python train.py --num_hidden_layers=16 --hidden_size=384 --num_attention_heads=12 --num_key_value_heads=1 --head_dim=32 --intermediate_size=1536 --vocab_size=4096 --hidden_act="gelu" --norm="layernorm" --norm_place="pre" --norm_eps=1e-05 --positions="rope" --rope_theta=2470.0 --rope_fraction=1.0 --qk_norm=false --attn_scale=0.177 --bias="none" --tie_word_embeddings=true --parallel_block=true --extras=["capped logits"] --init="trunc" --init_std_qkv=0.0185 --init_std_o=0.0 --init_std_up=0.0185 --init_std_down=0.0 --optimizer="soap_variant" --learning_rate=0.00562 --lr_mult_up=0.939 --beta1=0.95 --beta2=0.98 --lr_head=0.00837 --max_grad_norm=0.5 --warmup_steps=200 --schedule="wsd" --decay_fraction=0.689 --decay_shape="pow" --final_lr_fraction=0.0 --batch_tokens=131072 --max_seq_len=1024 --doc_mask=true --train_tokens=488800000 --max_steps=3730 --dataset="wikipedia_en"
Each number is 128 + 32 x the weight over the matrix's rms, rounded and kept within 0 to 255. Layers, rows and columns count from 0.

# layer 5 MLP down (transposed), 1536x384, rms 0.171, rows 1445-1471, columns 256-383
[[106 119  90 137  84 136 124 170 124 122 103 111 166 104 155 141  49 150  92  81  68 111 133 157 154 171  96 103 138 105 106 109 171 113  90  88 116 174  84  61 127 146 133 163  87 139 147 225  60 150 165 164 119 105 122 173 141 162  76  85 103 177 160 141 140 137 107 152 126 160 143  90 126 143  43 146 173 123 142 109 127 166 106  85  85 136 136 120 156 122 109  83 135 128 133 171 113  79 128 136 142 140 112 158  86 108  96 145 149 138  94 163 171 161 148 140  94  98 102 147  71  91 161 153 123 138 153 149]
 [129 129  88  92 144 135 129 153 158 165  92  99 158  95  92 201 131 114 137 100 130 131 152 178 168 156 148 138 150  40 167 161 118 123 122 118 132 190 166 127 189  75 157 139 120 111 126 130 136 132 120 145 192 147 143 138  92 121 124 141 138 103 132 112 100  89 131  91 133 101 191 114 187 117 143  98  95 141 138  95 151 163 102 124 134 118 154  85 101 118 124 118 136 121 111 149 119 107 193 127 145 147  98 120 155 158 125  87 125  86  88 137 142 137 168 115  25  89 154 110 101 102  88  81 120 130 169 174]
 [154 134 117  68 163 118 160  90  91 149 117 153 165 117 153 101 146  83 176 204 107 124 132  96 133 121  87   8  96  78 106 101 190  68 106 123  99 116 111 129  84 126  90 120 115 143 109 207 165 142  92 102 130 131 137  78 100  61 124 125 165 119 140 132 144 154 180 125  65 124 174 175 125 132 163 105 142 148 194 130 132  96 108 129  88 141 161 145 101 110 193 138  81  95 128 129 201 184 149 186 118  97 185  64 114 147 173 107 101 150 107 175 110 111 136  95 162 144  88  70 155  38 174 195 115 138  65 102]
 [149  92 113 156 117  66 132 104 113 109 125 163 139 147 169 129 140 164 106 119  90 131 110 115  99 128 122 153 148  68  92 117  89 126 111 187 139 135 167  95 133 172 100  79 143 104 110 114 154  82  98  86 141 146 134 182 116 143 132 128 138 150 142 132 145 163 162 117 126 122 121   1  87 128 157 116 141 154 143 136 111  96  99 159 142 141  93 159 126 127 175 152 163 164 101 123 193  91 116 133 178 163  90 184 130 136 164 160 112  71  84 146 107 140  89 102 112 161 123 134 102 122 152 126 160  84 107  62]
 [128  96 145 117  85 128  92 133 115 129  92 115 137 115  77 130 108 149 166  58 144 202 118 210 108 167 166 184 159 115  96 105  97 146  88 132 128 154 127 132 140  82 125 113 166 145 142 143 110 112 184 158 103 102 118 107  67 132  95 101 115  57 155 150 146 167 135 117 137 141 143 158 173 136  98 174 112 168  65 117 122 137 112 138 113 156 138 134 148 126 109 132 134  87 129 107 175 121 128  98 190 166 152 125 150 178 101 115  75  86 123  85 160 142 107 134 121 172  90 122 138  75 105 108  87 127 178 142]
 [121 111 136 141 143 157 130  82 159 129  85 104 146  64 132 144  82 111 117 153 151 101  85 140 177 163 172 116 116 146 139 120 113 106 177 109 115 123 136 118 143 130 126 175  57 117 149 118  60 129 141 181 101 120 131 112 135  72 131 128 149 149 149 207  92 120 135 128 149 156 177 122 157 126 142 175 140 159 160 145 154  95  93 118 127 149 160 158 130 145  96 112  94 168 104 141 153 111 149  85 122  75  82  71 112 153 142 109 113 108 102 106 102 132 116 127 117 147 166 148 135  91 120 163 100 137  73 179]
 [106 171 110 138 128 160 123  80 221 105 137 137 179 156  53  84 116  85 100 134 102 105 196 105 117 124 180 132 172 153 107 132 160 158 151 149 144 127  88 102 138 114 113  98 146  88 120 123 141 150 146 116  61  92 100 161 115 186  92 188 143 109  71  93 145 116 145 181 130 152 159 140 166 108 125 104 113  87 177 117  91 158 188  75 133  91 156 130 115 102 130 136 102 108 139  74 108  88  66 132 102  74 125 156 172 118 133 146  94 137  99 136 121 142 119 112 148 128 128 144 153 178 110 159  90 197 104  71]
 [ 83 153 100  80 106 144 146 115 137  92 114 113 140 163 168 102 116  90 129 127 166 146 134  94 106 113 115 138 168 163 148 142 136 164 131 133 104  84 166 112 140 113 109 112 144 193 138 128 162 113 120  72 124  99 155 128 154 111 108 167 134 143 107 134 135 132 105 135 137 142 132 158 116 130  94 126  91  64 162 161 117 174 120 191 174 133 112 156 162 141  51 133 143 114 176 132 100 130 167 179 127 102 155  84 126 142 117 123 145 141  91 147 103 160 132 126 110 172 164 145 155 177 142 153  80 142 107 158]
 [113 118 108 157 103 147 145 131 150  59 160 129  83 163 110 155 124 177  76 116 124 104 128 200 138 107 113 100 106 163 149 134 128 157 175 117 149  98 150 167  99 114 132 201 148  71 104 168 126  99  56 186 158 128  74 206 163  95 149  87 149 121  90 177 121 137  67 112 153 101 140 128 152  79 133 118 131  86 105 114 162 176  77 120 138 121 169 122 144  98  85  83 121 137 150  88 119 147 135 193 115 170 173  82 148 127 101 121  60  44 160 150 102  97  89 143  98 140 107 143 163  89 158  77 161 104 120  67]
 [ 28  91 129  76 115  92  76 118  81 141 175 134 138  77 163 132 162  97 121 138 133 133  90 106  88 103  61 125 157  78 140  86 131 136 105 117 112 131 140  78 121 110 129 111 160 128 128 134 177 117 130  77 124 155 169 134 141  64 138 100 119  61 201 140 134 102 182 143 154 171 101 127  54 168 119 148 127 138 119 136 120  84 108 103  82 127 175 153  91 105 110 104 121 110 118 111 196 107 110 142 180 111 170 116 118 197 188 153 118 174 152 108 134 190 101 109 102 128 148 138 143 107 120 137 118 178 132 104]
 [120 119 115 151 143 131 123 128 104  70  13 105 126 125 121 138 139  99 167 166 229 166 146 165 156 111 125 183 160 178 140 147 106 120 148 101 143 129 133 182 142 143 143  73  56 142 165 174 109 160 108  98 143 110 118 107 159 150 160  91 136  76 108 182 102 109 137 121 144 123 142  87 130  99  92 136 181  97 136 130 110  75 152  65 107 105 139 125  87 115 113 161 112 153 134 187 140 162 107 107 101  97 118 157  67 110 124 175 102 198 106  68  80  95  91 132 138 138  89 129 106 170 123 144 115 185 211 128]
 [112 124  75 154 160 203 102 108  93 145  95  96 108  91 125 108 159 119 123  90 106 202 139  91 144 132 158  85 149  93 114 138 139 140 122 102 113 101 107 113 153 157 161 156 200 113 123 133 137  78 131 143 153 180  51 167 142 128  91  86 140 133 116 199  93 104 121  50 123 140 140 161 112 148  92 178 140 140 138 122 129 108  79 161  24 132 102 130 138  90 169 157 158 127 153 120 129 137 108 138 109 131 107 201 106  82  82 148  92 163 157  99 192 119 122 171  67  94  60 133 115 118 135 129 109 173  98 169]
 [148 126 106 144 173 117  89  84 121  91 155  94 129  94  77 117 127 142 160  95  49 127 194 126 137 112 101  89 136 121 127 125 103 135 195 159 164 191 125 108 117  99  76 160 159 138  65  96  99 116 151 154 104  97  84 175 149 146 109 150 109 178 126  86 147 117 131 125 126  84 149 112 100 199 110 114 102 145  92  83  93 223 120  97  71  94 135 127 125 142 163 144  98 137 163 108 116 111 131 129  94 193 165  95 158  50 117 153 141 183 116 173 121 169 152  95 145 103  47 176 141 164 173  97 119  83 147  92]
 [165 197 115 149 104 101 166 137 129 126 139 183 125 107  95 127 153 155 174 149 132 141 121 109 143 120 105  86 157 119 136  99 178 124 110  91 189 139 125 127 154 117 115  99 122 121 124 100 137 137 103 110 156 141 121  70 123 129 128 105 135 123 118 118 106 121  67 101  97 143 126 175  89  55 109 117  73 102 136  87 146  97 196 122 130 151 129 106  99 139 106 149 113 121 105 127  84 117 161 113 146 163 144  93 136 110 100 152 162  97 182 113 150  98 126 183 134 138 106 129 143 146  80 140 139 191 146 184]
 [126 135 128 185 156 109 150 183 106 137  90 156 173 121 125 129 103  99  79 146 126 192  96 101 122 126 103 135 163 164 149 140 140 109 173 113 168 168 175 118 167 196 139 175 172 117 101 124 123 117  93 142 137  91  98  83 188 144  91 105 150  94  90 155 180 123 157 116 108 108 203 111  67 146  53 129 163 103 162 158 113 152 136 158 103 117 160  85 118 141 179 102 144 101  95  89 135 100 137 145 183 156 132 104 211  99 142 113  89 148 104 107  73 105  39 148  74  62 118 154 133 116 100  81  45 144 154 164]
 [135 106  61 146 156 132 120 100 137 118 171 114  67 108 157 102 136  95  94 141 125 139 100 149 181 123 153 148  93 125 137 101  54 175 172 163 133  93 181 115 102 185 128 129 111  96 132 131 133 155 161 118 180 121  90 205 101  71 136  93 139 114 144 200 130 115 141 115 102 115 161 121 123 185 134  94 109 141  89  48 186 102  90 124 159  87 112 157 156 142 185 147 150 151 128 161 184  89 165 144 119  91 171 188 162 145 142 123  96 119 167 140 150 146 148 153 113 116 126 104 122  88 133 135 139 142 107  92]
 [164  92 136 124 141 128 130 114  87 115  83 149 119 111 128 112  92 117 120 116 103 138 120 128 146 122 164 154 131 119 123 118  46  97  92 113 149 191 121  75 107 118 178 114 139 166 134 137 146 152  92 131 158 118 150 160 131 123 174 142 158 180  95 125 160 148 103  56 104 177  92  69 145 145 110 156 110 139 108 127 109 102 115  73  73 116 135 134 164 115 132 133 131 110 112 148  94  92 121 132 113 143 130 153 143  99 162  84 151  87  45 166 112 123 134 144 145 126  77 147 146 106 126 140 215 161 163 148]
 [191  94 129  53 145 115 150 129  39 105 139 132 101  66  46 140 182 148 153  92 115 144 153 134 128 169 178 188 112  70 126  87 150 100 108  92 127  92 133  86  34 137 115  85 156  79 115 150 111 157 154 119  94 168 170 120 194 118 126  62 141 115 129 162 128  98 136 135  84 135 100 174 141  46  91 106  89 160 123  72 118 155 107 136 108 111  59 162  80  75  80  81 110  74 158  94 162 133 148 168 162  74 113 174 141 155 149 130 128 126  49 128 185 130 163 115  74 159  42 171 145  79 141  75 140 111 127 130]
 [115 134  78 118 137 168 172 172 138 171 115 161 191 135 194 181 121  67 185 169 156 116 136  58 103 186 143 107  90 125 103  86 157 228  78 141 187 129  98 100  65  92 156 168 118 150 160 154 133 122 164 148 134 109 109 166 126 143 207 109 135  92 160 125 104  85 174 104  95 118 141 127 111 145 160  77 143 148 126 124  98 181 123 124  96 199 134 115 162 142 119 120 142 155 118 116 167 174 154 161 125 167 138 129 181 200 130 139 145 115 151  79  86 116 160 155 149 106 106 115  69 154 113 149 148 161 104 156]
 [101 165 166 129 127 106 180 106  99 122  69 108 114 123 135 130 118 163 118 134 189  84 109 137 143  87 134 136 151 100 160 124 154  85 128 101 116 119 165 142  61 167 111 117 113 116 151 105 134  74 139  98 153  98 140 102 125 105 102  84 150 125 132 201 121 135 151 149 155 110 145 122 135 120 133 166 128 123  97  86 116 100  66 147 135 102 179 129 140 162 117 130 147 132  97 116 144 143 110 127 206 131 110 106  71 117 169 137 157 141 103 172 169  92 119  96  85  98  99 114  99  88  93 129 112 161 155 171]
 [115 138 153 149 110  77 116 153 166  99 145 131 171  68 165 144  92 164 139 153  81 141 108 149 162 142 122 144  79  95 135 111 179 176 171 144 105 155 117  72 105 151 145 196 122 125 111  70 138 133 123 150 176 128 129  85 119 125 101 113  74 110 110 168 183 132 142 134 122 169 135 105 139 124 117  96 156 133 149 157 148 137 164 114 132 124 144  49 136 120  96 142 140 132  69 131 190 124  75 181 112 103 174 107 102  88  80 104  84 120  98  83 145 136  56 119 182  95 180 112 115 135 194 125 136 101 122 200]
 [160 127 139 128  95 149 132 131 102  96 134 142 158 146 112 143 136 173 156 113 163 147 128 137 128 138 190  97 120 103 162 113 110 117 133 164 103 153 119 137  80 127 124  99 119  77 117 189 170 150 147 168 108 120 129 139 150 175  97 152 124 146 114 109 146 160 140 166 109 102  98  78 162  99 151 139  92 144 166  85 133  94  84  81 160 115  93 179 149 166 153  79 138 118  72 122 114 149 128 115 123 169 112 179 126 157 152 128  97  84  95 146 126 139  88  74 122 119 147  83 133 142 127  98 173  89  83 156]
 [110 102 155  94  83 143 163 178 145  88 141 112 121 145  29 119 201 128 156 116 104 146  66 115 113 140 132 134 148 129 103 106 154 146  94 135 162 120 159 107 160  78 158  54  81  75 152  60 119 132 183 134 185 199 140 118 140 127 100 104 129  72 116 121 167  72 125  71  55 118 127  78 118 120 129 113  71 114 129 171 103 133  55 173 116  68 110 150 111 161  85 145 147 160 100  90  89  73 136 135 136  85  73 117 155  97 119  97  66  89  97 170 158  35 143 174 107 186 106 126  96  99  96 152 115 174 132 142]
 [ 77 102 154  90 154 162 139 130 117 170 135 114 139 112 113 114 119 124 121 140 183  60 118 102  82  46 123 171 139 105 127 127 113 132 144 131 137 144 173 224 117 167 116 124 141  95 144 109 115 136 151 143 143 130 132 124 104 145 129 166 108 146 160 172 152 188 135 133  95 189 168  91 151 140 169 162 114 112 114 103 141 113  52  94 159  82 127 134 168 169 163 146  97 125 182  75 125 124  76 150 113 126 121 120 100 130 162 101 178  84 112  80 140 130 161 181 140 121 179 132 155 175 173  94 173 137 134 100]
 [109 112 147 168 195  86 126  57 153 164 133  99 164 161 105  74 202 106 121 104 174 126 179 145 129 232 151  54 135 122 139 163 118 171 102 149 211 141 147 129  77 152 141 170 209 148  99  74 131 124 146 121  89 127 107 140 131 167 100 133 106 156 186 130 178 104  96 169 141 141  46 126 127 137 125 188  64 155 107 132 125 180  98 127 160 107  83 151 158 152  96 189 103 120  49 121  64 118 162 115  68 185 119 115  83 189 133 187 113 142 136 146 150 126 105 130 139 149  55 149  61  97 155 141 202 106 156 169]
 [146 112  73  93  49 167 125 147  95 115 112  70  83 153 148 116 169 148 128  99 150 122 151 179 146 150 120  98 137 167 145 120 105 144 106  80  98 136 107 174 152 145 182 174 114 142  88  92 147 176 170 165 137 119 184 168 102 120 118 128 156 142 100 142 158 130 112  88 126 135 112 123 119 143  98 100 170 121 150 134 159 159 130 141 200 136  86 125 200 120 103  62 106  58 197 128 181  94 162  56 164 153 122 165 153 144 114  73 140 230  90 107 124 133 111  95 124 139 108 162 169 109 125 100  65 106 147 116]
 [179 154 119 146 131 132 151  63 104  89 159 135 151 131  71 117 155 131 117 160 110 201 163 157 138 112 134 189  99 177  73  76 162 131  90 119 123  92 134 133 164 167 135 121  83 151 129 203  50 109 109 107  97 122  82 140 213 134 129 117 121 167 106 156 103 117 141 132 146 102 148  87 138 122 158 130 133 138  60  90 150 116 141 129 102 126 138 111  95  96 190 123 120 153 125  91 165 130 106  53 140 156  88 148 123 145 128 140  80 157  62  54 134 121  90  78 123 112  92 150  92 189 115 101 142 103 131  91]]
# layer 5 MLP up, 1536x384, rms 0.17, rows 1446-1472, columns 256-383
[[ 84  55 173 162 103 177 149  76 105 126 142 105  89 160 150  96 106 119  92 147 206  63 101 146 171 111  93 174 174 166 163  99 122  83  76 153 176  89 128 198 122 119 104 152 124 127 100 116 179 141 121 104 144 119 179 104 149 137 157 118 186 115  58  71 152 148 146  99 154 160 150 154 174 143  99 147 142 140 118  97 137 130 143  92 115  95  53 149 160 120  98 152 134 142  84  88 117 166 102  97 126 112 128 202  79 125 125 162  80 110 148 131 103 139 131  94 132 113 143 109 175 128 144 101 130 149 153 138]
 [159 133 150 124 167 184 158  94 156 136 115  76 105 124 105 195  97 122 168 115 129 117 139 144 109 155  68 109 105 121 130 164 191 142  97 153 158 118 123 112 139 111 142  76 102 114 190 147  82 159 166 159  77 135 172 154 147 158  96 143 173 164 147  97  83 167 136  96 109  93 210 108 153 137 126  75  89 193 142 163 131  94 151 162 182 188 141 113 152 152 103 140 108 185 107 113 108 181 147 126 142 166 180 163 101 128  66 146 114  94 133 116 133  49  68 218 148  94 102  52  68 142  79 150  94 113 114  54]
 [114 153 116 131 132 137 131 120 145 143 170 143 144  75 122 199  95 166 140 120 138  96 118 193 157 113 145 107  96 111 107 111 128 161  77  82 149 129 118 142 133 104 155  95 127 104 107 165 188 161 130 134 176 156 122 110 105 153 141 130 160 161 115 134 196 188 156 104 126 142  57 122 206 181 164 185  78 108 117 119 133 117 161 118  94 113 148 122  70  85 204 137 170 140 140 146 152 145 155  98 164 126 136 118 117 142 150  89 116 137 158 174 153 110 168 103 141 126 150 122  88 126 144  90 172 133 121  90]
 [131  98 152 136 160 107 119  76 116  58 146 141 116 161 163 130 112  97 122  45 144 122 121 129 156 152 143  84  78 122 174 158 112 130 155 114 119 116 160  82 102 172 133 114 105  95 140 181 111 112 106  95 159 120 145  91  84 157 122 144 132 141 113 124 150 105 124 107 167 166 140 128  93  37 140 157 113 127 118 123 158  83 140 127 120 106 141 150 196 120 151 142 123 126 143 128 173 181 150 166 103 117 161  68 164 125 220 136 140 104 134 108 117 143  92 147 158  99 104 151 145 127 102  99 165  72 128  99]
 [129 154 129 143 119 120 140 162 175 110 149 131 137 135 117 133  81 115 140 113 136 128 106 115 135 135 137 130 117 145 128 117  76 122 176 185 130 154 147 112 146 141 166  81 184 169 148  87 151 159 159 141 173 130 107 189 134 125 115 104 108 159 139 133 164 133 108 167  74 109 136 137 169 126  92  72 158 152 106  87 112  87 116 134 119 126 118 148 129  42 113 135 101  96 119 101  98 152 117 146 128 152 114 139 125 164  96 141  92 103 164 169 136 135 151  93 106 193  56 134 103 192  94 153 110 121  94 110]
 [166  99 118 119  73 143 169 165  79 128 106 161 136 124 115 114  65 146  81 114 106 136  87  87 125  86 135 111 144 112 121 126 142  98 145 117 103 144 137 120 123 155 113 135  96 140 109 151 111 150 135 116  80 139 140 143 102 186 147 161 135 105 146 132 129 167 122 133  98 200 172 127 126 105 148 145 105 106 130 110 141 139 111 143 196 131 137  95 168 104 137 162 140 195 141 180 129 156 100 177 159 109 164 130 143 157 131 114 143 111 105  91 194  96 163  76 130 113 127 139 142 187 156 117 124 149  60 113]
 [181 144 131 158 127 153 195 116 188 130 166 169  82 126  97 133 125  79 184 186 139 110 188 151 112 116 149 110  87  96 102 121 132 117  90  61 174 126 126 127 148  96 119 149 119 128  99 173 146 125 119 163 179 151 118 134 146 159  49 137 164 128 194 117 132 147 148  88 127 208 125 124 186 172 131 112  80 120 100 160 137 144 144 113  88 148 229  59 122 121  77 120 122  88 164 137 102 162 125 111 135 118 135 115  77 114 152 154 133 100 119 149 133 156 119 137 165 124  84 121  93 129 100 118 126 108 122 113]
 [ 93 104  99 199 179 178 152  99 126  95 142  98 127 165 142 113 119 169 159 157 176 110  60 138 134 119 138 171  72  77 134 150 157 169  67  70 153  97  94  72  79 160 129 122 194 122  86 173 132 132 137 162 163 213 115 101 134 158 125 135 121 124 120  95 139  71 100 112 119 131 142 145 132 160 153 107 132 128  99 207  62 162 165 150 202 124  62  46 106 152 231 126 154 154 159  55 162 141 147 108 149  94 142  49 133 143 135 116 147 134 190 148 117 119 161 157  78  95 149 161  72 134 108 148 134 144  96  76]
 [151 101 105 132 106 128 117 165  70 143 184 166 162 154 162 111  89 141  73 121 175 173  92  96 165 159 158 101 181 113 155 190 119 144 126 143 155  79  68 109 143 111 141 201 144 135 103 115 123 137 131 174 109  89 109  83 101 163  87  53  51 115 106 152 120 133 149 118 152 110  68 106 138  91 128 149 155 169 117 180 147 122  67  96 130 130  73 107 132 141 131 143 119 215 113 112 155 173 100  81 129 140 202 131  95 138 154 127  64  75  96 134 108  94 118 123 155 127 165 112 176 100 117 113  62 116 116 126]
 [105 158 133 144 114 122 144 139 123 180 138 119 126  98 142 163 128 147 112  98 151 146 160 101 141 168  88 147 169 124 171 126 128 158 176 242  92 122 101 105 110 135 150 116 158 111 143 144 135  76 151 170 137 190 121 173 140 123 116 193  82 170  84 110 153 105 125 100 131  88 169  92 147 162 126  74 209  90 155 188 132 116 150 140 135 133 197  63 215  82 219 181 108 167 143 119 163 116 189 193 172 178 117 144 142  99  98 129 176 126 134 119  81 137 124 125 110  66 113 128 185 119 105 166 134  78  95  81]
 [129 144  98 141 125 174 117 175 111 117 154 130 133  12 137   5 146  67 143 135 155 181  74 115 147 116 144 141 109 166 111 103  79 125 213 135 126  87 181 132 127 163 166  63 146  75 127 145 150 159  98 107 141  32 159 132 187 173  28 148 147 138 124 128 148 157 123  96 142 135 157 124 137 153 145 173 128 160  92 134 119 123 136 130 149 115  94  92  67 123 102 114  84 183 164  96 165 111 120  63  78 119 130 115 148 100 139 131  87  60 137  86 162  79 107  79 209  99 182 111 138 121  86  96 115 139 133 148]
 [ 88 156 131 149  97 214  42 127  95 151 170 106 145  82 137 121 122 165 115 133  70 149  47 151 188 173  51 131 117 132 149 127 116 149 198 198 181 181 115  44  91  82 113 124 203 117  93 156 127 186 193 191 104 128 104  96  82 119 139 166  15  90 153 115 174 133 130 148  82 129 119 159 186  98 144  72 189 117  72 191 130 131 127 110 192  96 113 161 158 140 124 156  87 137 110 150 181 212  84 164  53 126 125 138 107 162 145 117 160 106 146 181 146 100 174 151 180  86 132 158 152 136  81 133 140 149 115 151]
 [129 128 162 105 136  99 112 102 111 111 211 142 160 100 124  72 124 110 163 131 156  91 184 142  95 112 130 105 151 137 155 178 156 162  85 160 148 127 108 113 149 116 174 135 100  97  87 131 147 167 174 145 161  91 204  80  98 142 136 135  82 123  68  92 171 165 101 127  67 141 126 143 143 109 130  70 102 143 103 106 121 159 116 108 110 160 183 144  78 148 115 161 115  90 114 129 162 105 146 155 122 122  92 135 109 120 101 152 141  97 173 144 138 135 148 141 134 134 103  88 130 140 139 149 139 101 161 159]
 [ 86 118  98 149  97  70 148 139  99 171 100 154 184 155 158 122 186  86 161 150 131 120 107 115 118 157 120 135 200 124 147 125 149 134 186 113 146 189 136 167 149 153  49 157 112 148  85 239 101 105 208 130 122 137  46 141 119 126 152 134  19 155  88 146  88 111 124 111 123 109 157 142 107 138  33 198 133 102 125 171 174 152 116  97 124  80 111 127  65 121 149 160 163 128 137 126  89 169 143 135  94 167 178 103 158 156 131 115 108 133 184  88 148 183 106 200 101 208 189  80 124 101 119 174  68  94 128 172]
 [182 126 108 109 113  94 136 131  88 165 180 160 115 117 123 146 140 108 132  87 148 111 110 157 136 117  85  95 129 138 114  69 174  98 122 152 167 169 156 110 134  73  95 124 136 147 104 138 143 146 116 135 113 137 157  92 140 127  60 160 130 142 112 142 146 124 143 146 132 149  81 152 164 139 189 174 147 153 154 110  76 142 140 195 136 129  77  94 148 192 153  96 152 127 139 109 113 132 173 145 149 116 101  70  99 136 128 112 151 114 138 108 102 195 134  55 138 126 162 172  84 167 151 169 150 123 115 155]
 [103 171 106 125 104 133 128 132 130 184 158  96 164 127 117 126 137 136 156 139 124 141  94 138 100 113 112  74 121  46  73 173 191 192 151 135  58  98  84 185 154 121  91 137 117 115 158 123 132  81 145 118 114 121 150  91 186 127 131 175 134 117 130 126 129  77 107 124 136 146 183 141 127  84 145 167 182  97 123 127 105 152 139 142 148  86 126 133 118 124 142 145 101 139 147 108 178 129 183 148 106 144 142 103 129 126  88 113 131 186 152  97  83 112 104 137 106 116 159 131 102 142 110  86  76  95 113 112]
 [164 122 137  99  81  67 125 149 141  78  78  88 127  82  94 156 142 180 118 212 101 141 114 157 149 152 132 165  86  84  88 162 150 129 135 151 107  75 111 105  90  81 156  47  57 107 144 222 144 151  90  56 137 113 140  79 203 109 105 124 158 102 135 138  88 116 155  75  97 192 120 104  77 132  92 134 163 156 128 142 116 103 127 147 112 166 120 184 129 183 201 109 143 134 214  86 105  86 155 171 224 161  91 103 197 146 152 133 185 104  63 200 202 145 144 158  79 102  37 125 148 106 112  95 116 149  38 144]
 [147  87  59 201 132  67 157 142 147 160 144 121 104 181  85 112 157 159  80  98 173 141 101 167 130  89 139 166  73 150 135 147  82 104 120 127 134 171 121 113 112 134  85 107  63 163 112 124 108 125 190  84  84 121  52 128 144 205 125 106 142 140 124 103 187 127 166 135 110  55  99  57 121 106 175 152 163  73 125 125 202 158 174 217 107 145 145 105 118 144 113 101 137  92 166 139 123 149 140 135 151  71 101 101 142 139 156 141 109 101 128 123  90 144  95  92  80 127 157 147  95 184  46 126 147 140 130 130]
 [ 94  63 148  61 112 115  51 122 157 133 110 129 178  85 166 111 146 139 144 139 129 110 181  66 101 142 138 112 138 124 118  68  82 111 123  91 159 134 175  61 116 161 153 138 108 146 108 143 119 189 130 145 140 155 141 108 132 136 158 164 157  98 149 106 130 155 111 178  89 118 161 105  89 107 135  74  79  96 138 134 130 167 150 101 147 170 112 132 130  81 131  31 121 110 170 184  72  75 155 137  97 181 107 181 161 123 115 178 136 130  88  79 174 118 121 101 108 150 102  29 133 103 137 162 162 142  67  94]
 [114 120 126 146 117 130  47 114  93 134 162 122  88  95 158 124 156 122 125  55  82 156 147 148 108 127 146 127  83 226 129 131 142 197 119  96 120 145  93 122 116 140 150 119 114 163  99 174  88 123 157  60 161 140 152 173 168 204  88 118 143 114  95 134 141 143 187  66 138 151 145 149 178  77 145 111 138 171 104  63 129  94  95 176 194  85 146 109 166 145 142 131 136  85  71 140  76 142 113 141  44 160 126 160  97 131 176 122 125 118 111 154 129 160 136  81 122 110 114 144 155  70  97 109 101 127 119 147]
 [163 142 101 117  93 130 178 144  95 144  67  78 164 137 102 156 142 124  92 109 113 146 150 119 153 150 128 128 132 112 125 143 186 223 111  82  97 123  57 111 119  85 132 112 111 191 119 132 108 190  98 125 136 129 136 114 124  22  78  96 151 174 119 175 131  83  88  84 148 146  90 138 117 104 136  92 156 137 192 100 146 118 138  63 136 136 139 105 126 139 117 120 110  89 184 171 140  94 142 133 178  83 191  98 140 140 150 138 202 109 127 158  68 130 144 166 184 124 124 142 143 136 121 146 113 117  80 152]
 [195 113 143 142 111  99 166 161 110  97  98 140 127 118 186 136 131 189  95 203 147  77 134 141 177  86  91  64  85 110 113 157  64  95 121 143 109 155 117  91 137 134  78  91 133 195  49 165 118  95 158 128 181 101 132 169 109 174 128 136  87 185 154 116 141 175  86  46 144  86 107 170 115 116 124 133 152 186 113  94 120 175 153 147  91 156  97 110  83 145 112 121 117 154 130 132  93 191 146 116  70 102 182 152 120 162 157 145 142 164  84  98 155  88 119 141 117  89 122 108 137 155 169 118 138 139  79 129]
 [150 109 158 141 115 121 110 133  99 115 109 151 110 152 121 128 125 113 149  84 153 149 112  91 158 111 140 133 141  94 137 132 154 140  82 162  88 136 135 107 104 129 139 115 139 120 144 116 139 169  69 100 154 127 100  67 164  96 159  73  86 103 124 130  78 197 194 131 105 134 138 193 117  96 156  98 158  75 126 120 113  92 133 137 156 132 133 138 185 146  59  98 164 102 127 167 150 128 121 142 103 176  92 119  70  99 113 134 129 105 119  93 155 123 166  97 107 145  80 170 125 105  92 143 100 167 140 116]
 [134 127 175 125 132  88 108 172 161 180 121 163 156 117 137 152 167 169  92 156  99 150 181 173 120 109 106 137  99 100 152 161 174 109 153 157 103 146 182 215 149 109 182 123 185  82  97 104 161 123 161 104  91 108 130 126  50  82 140 111  94 114 124 106 167 116 147 166 141 115  95  97 145 108 132 140 130 154 140 109  92 106 150 130 103 134 126 115 145 130  91 110  15 163 120 133  95 170 138 145 154 144 151 146 117 160 152 126 122  89 167 178 129 127 142  57 139  52 105  58 139 158 126 188  93 110 156 133]
 [104 122 189  92 169 134 138 150 163 109 135 132  91 131  70 181 120 123 138 117  26 108 106  42 136 117 181  99  61  91  53 133  80  92 204 127 123 143  18 109 187  67 110 122  76 178 198 157 106 149  99  70 196  84  77 206 191  74 112 113 137 130 150 144 124 104 155  71 158 106 111 142 152 169 108 135 177 122 123  83  55 111 114  93  84 135 122 135 131 156 149 141 110 120 119 111 153 145 122 127 160 174 121 108 102 117  88 150  76 147 102 157 112  98 112 105 109 123 185 115  75 145  75 148 131  91 168 149]
 [145  88 167 135 143 122  96 155 125 147  84 168 128 140 115 160 203 146 101  75 101 188  99 114 106  98 126 135 107 109 168 188 113 124 156 150  64 129 153 137 114 124 204 122  80 104 163 143 122 111 108 106 153 102  93  44 161 100 124 151 162 129 107 149  97  72 150 144 120 106 139  97  60 112 169 112  71  76  98 132 177 169 153 141 137 137 134 160 114 158 153 126 168 114 153 144 150 110 208 152  70 126 165 199 105 154 129 150 140  95  87 131 117 110 129 123 176 100  82 124 115  84  72 105 174 140  44 144]
 [147 179 109 126  78 165  75 114 172  80 140 163 122 170 159 156  67 127 147  98 163 183 165 122 173 134 151 145 101 101 126 138 106 136 102 125 118 103 101 140  76 142  46 112 113 140 123 140 115 110 151 140  62 130  77 110  92 154  86 112 106 171  73 101 207  83 155  94 114 131 145 172 182 140 139  99 126 140 101 155 161 153 139 135 154  98 146 150 167 183 117  86 107 120  95 147 110 104 146 123 154 121 144 131 135 161 120  68 115 163 163 126 198 106 132 142 108  84  99  98  86 136 101 131 164 113 140 105]]